Weights of a small transformer language model: a variant of Muon for these matrices, 8805 steps.
Each number is 128 + 24 x the weight over its row's rms, rounded and kept within 0 to 255. Layers, rows and columns count from 0. Numbers have three digits each. The size before them is the row's rms in percent of the matrix's.

# down: layer 2 MLP down (transposed), 2048x512, rms 0.046, rows 1598-1644, columns 256-319
# up: layer 2 MLP up, 2048x512, rms 0.0519, rows 1599-1644, columns 256-319
down1598 097:149160129148106141134137130109116102114095125106133125123095147139138124137109133138110148127089150112135133140156130147132107187181125113131169198151124127113124138123121085145124159127104148
up1599 105:142085115186146093117106129122166125086122146090118134160118165127117128139147125158099158104148128102122144151120101071099126163158164100118090147116141146143121114122156106101120090115138137
down1599 095:130129146127162123120130141163139096101095132138154109141116117143144136130097195092133129142140138138111153117108098121171136132123107142119183106176112122145118099132126122152138153117123137
up1600 094:084133142108111162125112097110160120151108119153138078168138129154118155086158145099118148096144114105101139107161125093151114109111142141174129141134113137141156107122125125123107139118179114
down1600 102:129136126150134121118102077175143106114139130148125156138077105120135187137163157129108155118162141083117124117102140112115126132138136123159134135165099115114162126158128127144107134133120107
up1601 100:124130068156142114096149143094148123153097093122153148140127150154151156141124103112142149168116152157116130105153164114131132159061108102129145167093102155115147132132124100108095114119077143
down1601 089:119105131099124128098081109140122119157118138164137147118084069133119125093126096158162145132127162166163138150129176074147123140128163183138154162117141137161094145162164123140133114124116125
up1602 094:104106178140150131125103177111132111145126127115103094118143121109132116108123130112147098120110127123126145145114135140150124165135158151104158129126105170098140106115088085093146088167114160
down1602 096:168135071094115174135143082119131149104162125104134189123148134137121128112120117155115141124168135137121129124089136158139103116172179113160160099121062113154102119176104136108157145119123138
up1603 109:139148157098134132143075105098088136139167088111077161123182139090167104138171154090115123117140153113136144140129101144099122152122132124106101132118131123150148098125183085123120131160121140
down1603 106:115162082123085136138136159096139136144142137151132165164176107163114142105115157134113088114099125155149136131153130124140120101128148134119120114169125109072117110142167096103164176146174125
up1604 092:149149115109107099113157143129125122122174127115107148140138125103132135165135117136145148106107127117110144059168114119108103136132150103136155102137100127088117135093165077104100181118112145
down1604 093:136123099134162140118098099144174094130092081138107154119121129135123125153134126158158145131106104130115114127130132158103137138143082118073115153146137147138142130105094135112147166143108158
up1605 107:112157125164111102140146121109125111153145122135119166105115139069127122147140114090133109101135156150093131170130145150113137155145108110120144097131147151131117087094140116160114157145120102
down1605 105:119145136143128120139113183103132143121134139177103136114137113097125110103142131127120079081108163130085147118155110100125159189154113108123110155105100135079162119140139103151138148143094118
up1606 097:107169134153122107150129131151127073125151168132134131142149116114137143142143133142107152155098082127088180111127134115147098145117066129114148189149137129141142137122131138212107120150152127
down1606 095:141076137134120132143088151110151151158155111128129144073149162115108112103086155095075115129158159182128113113080116093120137124120158113144147102111103164116147118123153119118140149117143094
up1607 096:119146131177136138128164150096135130126113150128134117104113127155061126128131142130091140168131127142073126106143137138151171123128119090132135191111137125151116101112137171104148155135145159
down1607 099:158115103132108155145120072173143155128140124108166123172150142105167122115096093128100128139164113146122136135138116157122138101126132108111127130177128134120137111151143140134140140087080165
up1608 095:104144154112142136130125146110160158151162131166117192095144129114146115151125193135132143155133157096161112162143105109117139118125127166181122127107108109112167136121130124139145099153186106
down1608 102:096106092106093107154140134133168133090146105101091112157116137117130143131084112114166142115110127097144138135160048121160185122107120112129105137083163157116152101165148125105100151101113099
up1609 089:128111104130113126129177081176121154152154083093148101148114141147167114143164120100098109120150148155123138103143115158115145160149143130114187128136138127137112119086122174142110146142136133
down1609 099:130136121129113093125140147126095126136115158152144130101146134081147106144086145111193105120134139109165126141128071105131117119151105106165086134085142180112129172085137109167147170134152097
up1610 099:087115142125131154099126150130104109150141134095159126148114138092113118124099121109120106115142086119143075121126130149156065090140133131100135120130107160132136095137134113144103122100103121
down1610 090:148099124070123150130122126155151157086147166140162137118107112115147148146081138089130134167165108148104156121103095141105173154172129124146174147128166147082183129161133102118166149096151118
up1611 095:125162154122122137112108137090125117164113150100138088180158090132114136137094115150094152149125134118137145164119112110131146147125120130131163164145120146178143117118111143122108104097100146
down1611 097:123124095144106115092114170189135191103199113159175154128169085104144114120133167145124139087117115176109145123191131135118114092104126091113131134119123128142160142081143111134145160145136113
up1612 099:086126134116108106145119123159106116090165105147128162094150134138150148104169129122132148127104086141133123118122081139125104130109178072135176099102154134122132150159140164112116136126101146
down1612 084:164117136108124126129141115095102152162143121093116075120154166108150123168130134098136093160113122137108158117120133169142123142140156143131132133147173102115136127143111124140088134109095177
up1613 106:142116106141146130136116129097112132116169099158122096144139117150130093147164098123151100162135121154133083102123153110141116100117099142074127092116115134134132131128104130153129139141103145
down1613 098:162129136128172129099122119125113117105169153145166095087144108083096131122119138135131175164105153088143143087108134143136125160135063093102138129122154122134180125147170099109120078156118156
up1614 108:063158132099111147157105142124144124143139148149102104155150101127135120162140115078159131146105148085123144087141148076147095135134111095132150108101150133144108106125135161124103132121117072
down1614 099:105165150128134082118166162128113097159171133110137114123105109148130094121108129133141127105112105140142107095149175124118109142162146159141113093164166150153162130144125095132122166109150103
up1615 097:137113121128095124109159116143129140123127098138142127132133105159118080127138110129099101126113109149126134101138158159129148147144143141109134166108142093046107162155142127111128141105153097
down1615 090:142109135146091097122168140130172113117111110114130164129097102093127144122158123123112110121092113121143114144144105132091081145130114108128092100122119136099132125134174062109136105109129137
up1616 093:153121100129121153161120123112150116104103124109107126116143134068127167124142150135138108125125116147129118088145111141148116155136142137116086139110187128108087140092135124122130136158111103
down1616 114:128131120139151081136196163153117141123146110133142131135130140160116100147175130144098133156128134118111136143115150133126138080104115132140132179190099120151152120142171130142093129119109118
up1617 101:157143148152129125082115138129088148093096124106107171117131163111119127124105145118151112153169130107103131142139155124121140078118135114080131165068144130169147130139146105109147136151123155
down1617 088:110120124137156126084141109134130164099104111144105141132130118080129148119090109126133112127141110142134155169167119103096169137147080154124189108162127104113124120127118125113146155128131091
up1618 105:166171126126141131127140126130118066121144115115089133142125133154128135169127151120123125172133142141114159116108091108130153133111136136140096086121099136164125152114126141144105137134124135
down1618 126:124139151164140150114115111150112109150135155110154128135173113145125125146120121118081131057115109148144124119097078153126147098145103135101110117133119146126083099168148187113150133106104190
up1619 091:097155150156118130144137150094113134150149125133124107133133110123164104097125130135186152098131056153144130113088140100128131133149136114102134127062110112082105113173138078174123122168108131
down1619 096:064088164145140130142148112097109128121140108114126122129135082096124097106131115129138104114129070141150118156107140139067153134123095116120153145109136162152149140139118177165131133161118082
up1620 106:127119132129113116095126104105128110156163148128107142152107142130152109155151101127118158070146138146122152142163125150131120159077145124154078126146123134137131113089164156136137120127161123
down1620 109:149160136148117175125155116128126152168163147094135127109108157154157143113116127109156118081127137142204143121183117174124119134149115156108131149139128096147161155151153044172161107132150167
up1621 099:053143147139119105093105153062141135213146121114127178087134119112147116112133131143093125148088140144074086161105128131161127143160146118082148133103116103135127117152159123173140151157093100
down1621 088:121189128139111162134154120135108103095146132154071121146107081134138093126128084103152130129126199143134119138114103096132119102138145143129137127113098108144105129160107116112106110152151207
up1622 110:129133123099123130103125127095156078141073118117114138149093111094128128122150129174121127137150124158164139095118145114168135076155103129108117139156122125149111154125110157118102115161130152
down1622 111:143145156151157102113100124114163128128138114097123135121133090103100185097113144109122097165116076123116155110134173102096116116129131110128140174143090124148083169140151143111158102092124111
up1623 093:134149092145118131118154121154129115133141140128105144184100152116134122101142137104202119104139086127116168147113138127090124149116161145153110110108105156068157161129104134141159145126136166
down1623 103:166134113103086101114114122092179069141103167104132123098128112108095123146090156104139116135133165118161121141111134134104176144108141117128129114132115112136124128127110127149108153108127154
up1624 136:142139117137102147133119152149119109113080156148105113089123111110096146093159071108140129115142151137138149119156159128139128172123097122119166138097161140131172101181136110110148146155141119
down1624 125:107101131135122123087162137174100081136119112107112100086120094159162149143172092142112131096147193113124156166140134050100159110137123093129125149128168095129130137119145132142131155141090133
up1625 094:129124092161108125142137153137163167124111100135158120145097107100085125165133142147123169121126143097103154130083142114123143091165129120137132169113131118096099099132121121143121099120123090
down1625 096:170146180120141105124133145074097091151130153153127131139157166152132106151127132118180120138132163150136105108130152115133134145146143158105131089173155155117140102092144140107125131097126128
up1626 096:099083151158100135107176111185110148083109164158134114142131129100128152108119154151126122110112122117098121107137104122100129119110101140121115122156116127118129101128135124099132129146140149
down1626 097:107150123126190117134127155088144097157171140104129144131129166136119074116131094137133117128147105148195096085080165122101115107130097132147167139089135115161140151123120123156129123103095144
up1627 106:156123128080117128103143148121127132164110160110112121103130142149122115134105163120128135100115137116124110142133121133134143123140098107145118157158146115136136097151115138138168146155140133
down1627 105:098135091175133133170108152149141106134135122124141138124155139138115115132115102121099117100115123149169128100147122117091098108145127140103087114135167133093126139154111127151160166131103155
up1628 106:124156133102146088116141176129138103137124159107146182090144139118133111154165083083131135124131144102132172100117097130145149108104129109127130120122158144136096148145159164124159080110128157
down1628 106:158155147147124133118114135082084147123139147142140163110157146150101066151131130119122117067123116115089161123126101168099100108131125130175141143137127160140091148149166110118119108110088112
up1629 105:150092133109133125103142146132122113122110140141129129100089132131108166147119153132143054142173175111142148141158124162125149109179112104135155151131119066102127129150148098109126118090136117
down1629 113:129105093100154108132120141104125092053089121149137081136102151112140133124144140116107124110118130141109135153096148108139148136117164136131128120134162131097127089157090134137135110145128119
up1630 097:112103135114144100153092069087115111163135097158131132109118110117115114121138131141152149085136111135092109152184121156118071135155123133145159157080120123152121143108158098114176169111172119
down1630 096:116171159146112086158129135089117111146133119149133140154148134147133137157158133105090154163152120168132154103144134131097105083129153130142147158096179114113112109120152087096118147127125169
up1631 095:161100123134144149075155130113136108078095134138128119151125177103165115113120122108126125172149136155152086098122101137100119115153127134135088149122107138147175107091142121136094159135108113
down1631 100:095125114125155155141103092128129147151158146127115126093149105124136123134140113108142178101121131129135133193148112139135106112139172164115113124140170136097084150122100099157125089103098083
up1632 099:094120122148158105118139125078134123130115146131086115133119150139150119139138140096163107102106123156117186129112135126110138124123111122053135124114123140158154133156093146198156144130133179
down1632 095:140137149146115107095111169168103109173103140141107130129141154129119090118094152115186159122090128152185150158131122080174114149121138120128143157133122147121104165128103068080083117122120103
up1633 099:162123082188130120154166139117136109130086093121107157117107143129163105109106140141115127136140107136082101077143144146073148139196154144119164119134125119137114148086167159120168136156110134
down1633 095:115127155065137094155118139114174131129130153122128171109139139115125097151169130118158113160079147113137115146128120105143117123118110140138104103092170142163142164129126141106100120070151111
up1634 098:145081145120151118078147135180150126107118112171120132122147135140127156145161155110146131152119127133130110074119096118129153129110102141151160118095129129104135129083155118143102132114140091
down1634 095:083153119126099145136127140099105103176077144154138109105096128112146116121119142121123110099108157118133137150152116129059141117127159134102145118093134189110097133118138147115137147127147105
up1635 095:092081100130117160138119109112094134168128141103152106061114164093124161127148148122112115147151128096099140123152114102149120129177112121097131129092103141159081143123143109142090124089161120
down1635 101:092133108135125170103134137092079123139115138167139114176112139152108125118139077106140143138144125123153107143105151112107093115056117129086106145123154082096108139115107147128104164102114132
up1636 101:147099113067143169119129130123118118129134182126140111185120118131154131141117118099165133155123114177159145148141148102104147114165162119132085130146096136173121175082130140147123122124127085
down1636 100:112141109113139153148178128134125139149093109107126092123113160131120153118094135169116150143126132138106126119115125163155109135104106113089117154110107114157137112151110140127148104137142132
up1637 100:154130160088100095104149122123133089163096112138109125139123105127077091153164074103106131108116135105109146156156127165135117145157155144114173115096114104135131133113156115131114150172099118
down1637 093:154114104121127141135098158130080140062113094168104124111133141129144135171103151130115173152139157136122127152077131102135140108108120133105105133119090155149106118109129124127148047114129107
up1638 110:135138074134128128140122121135165154154102100153161123140141148153061080113162121084113134089190111111146099168131114146101134109150164123151103121139102143114156130143086121136142098123157143
down1638 115:079119154124120096162098152129123093138087157150118125131165150101122145156138132143139123112136115150125167167156174113106115168160125143125106126134094102164138094124084148157120071138099165
up1639 095:120141130166104146148175113131108103166114141112167129147164126124147119169111121137156094194138148115104085116169163110159138151141155116086106124092159129117102138168130104141143061137084121
down1639 085:096129151112136108126123121131104144138158100129139146107186140120102085135153084131146085109173144150122146168129123120109123202139086102105121073115101149156146151118128133107098173130111129
up1640 093:128121151094108107181128126107142134126107123089127122121160105135147135073125093108142124109131111102104101098146093119139135128113118113131111130129135121081132164167130104121081103154164116
down1640 113:111133135145152125103112134157115082140101096152133122142140143137137104140125130116130167165142116106138148111098119092151112142109128158092119128132141109080069087121111143145108122126143166
up1641 090:131110170135120171076123110126150143166119101138079160156144107131127104171179134153090105143132139172126154135128131141123121090143170106112123139112139155137140127154147135153132104179092140
down1641 095:132112131123148155174110161184158115110138150132151141116129119111174105164105151130105161124134158146128154122117112129124169141166181108088120111083160127133149148137130160144130093097167164
up1642 096:090144102153143099117122132111125163136149113090088120109138125125117132185155139149128122103125129111105125137121078133129154152167069128134160119128113147108159105164132120111087113106128116
down1642 101:104129129157130084164121124126108135095116132133107121128141160131124154056127167088095093170144137142136109121103147123122096139142093150116127116130153094164105163173124133149152179145119123
up1643 096:104138135121114129148125060132125118120138156126141106181161150109089121136189099074106133135115058107172143121122131120101145107149141143148063154128151114123121124101127193102148157102131128
down1643 093:092132130073125166145124138177156122146112141124126108090150093154175135129127101132144108106112138147114135144117151140111131164116097093108164155141151088148122156109109123127140107115093151
up1644 095:084100131121106121143146119144135065128113128168157100098154120160145128146129129130098180137092143109132081136162114132187119113135090122131148125109096150101138111171158161113110106143116093
down1644 089:168157139133090130127150143136144184111123129109122136141099108113160142059153146148164130127125123165133137136140109134131159114115155129160118101117140112111120143118135131142150151153143106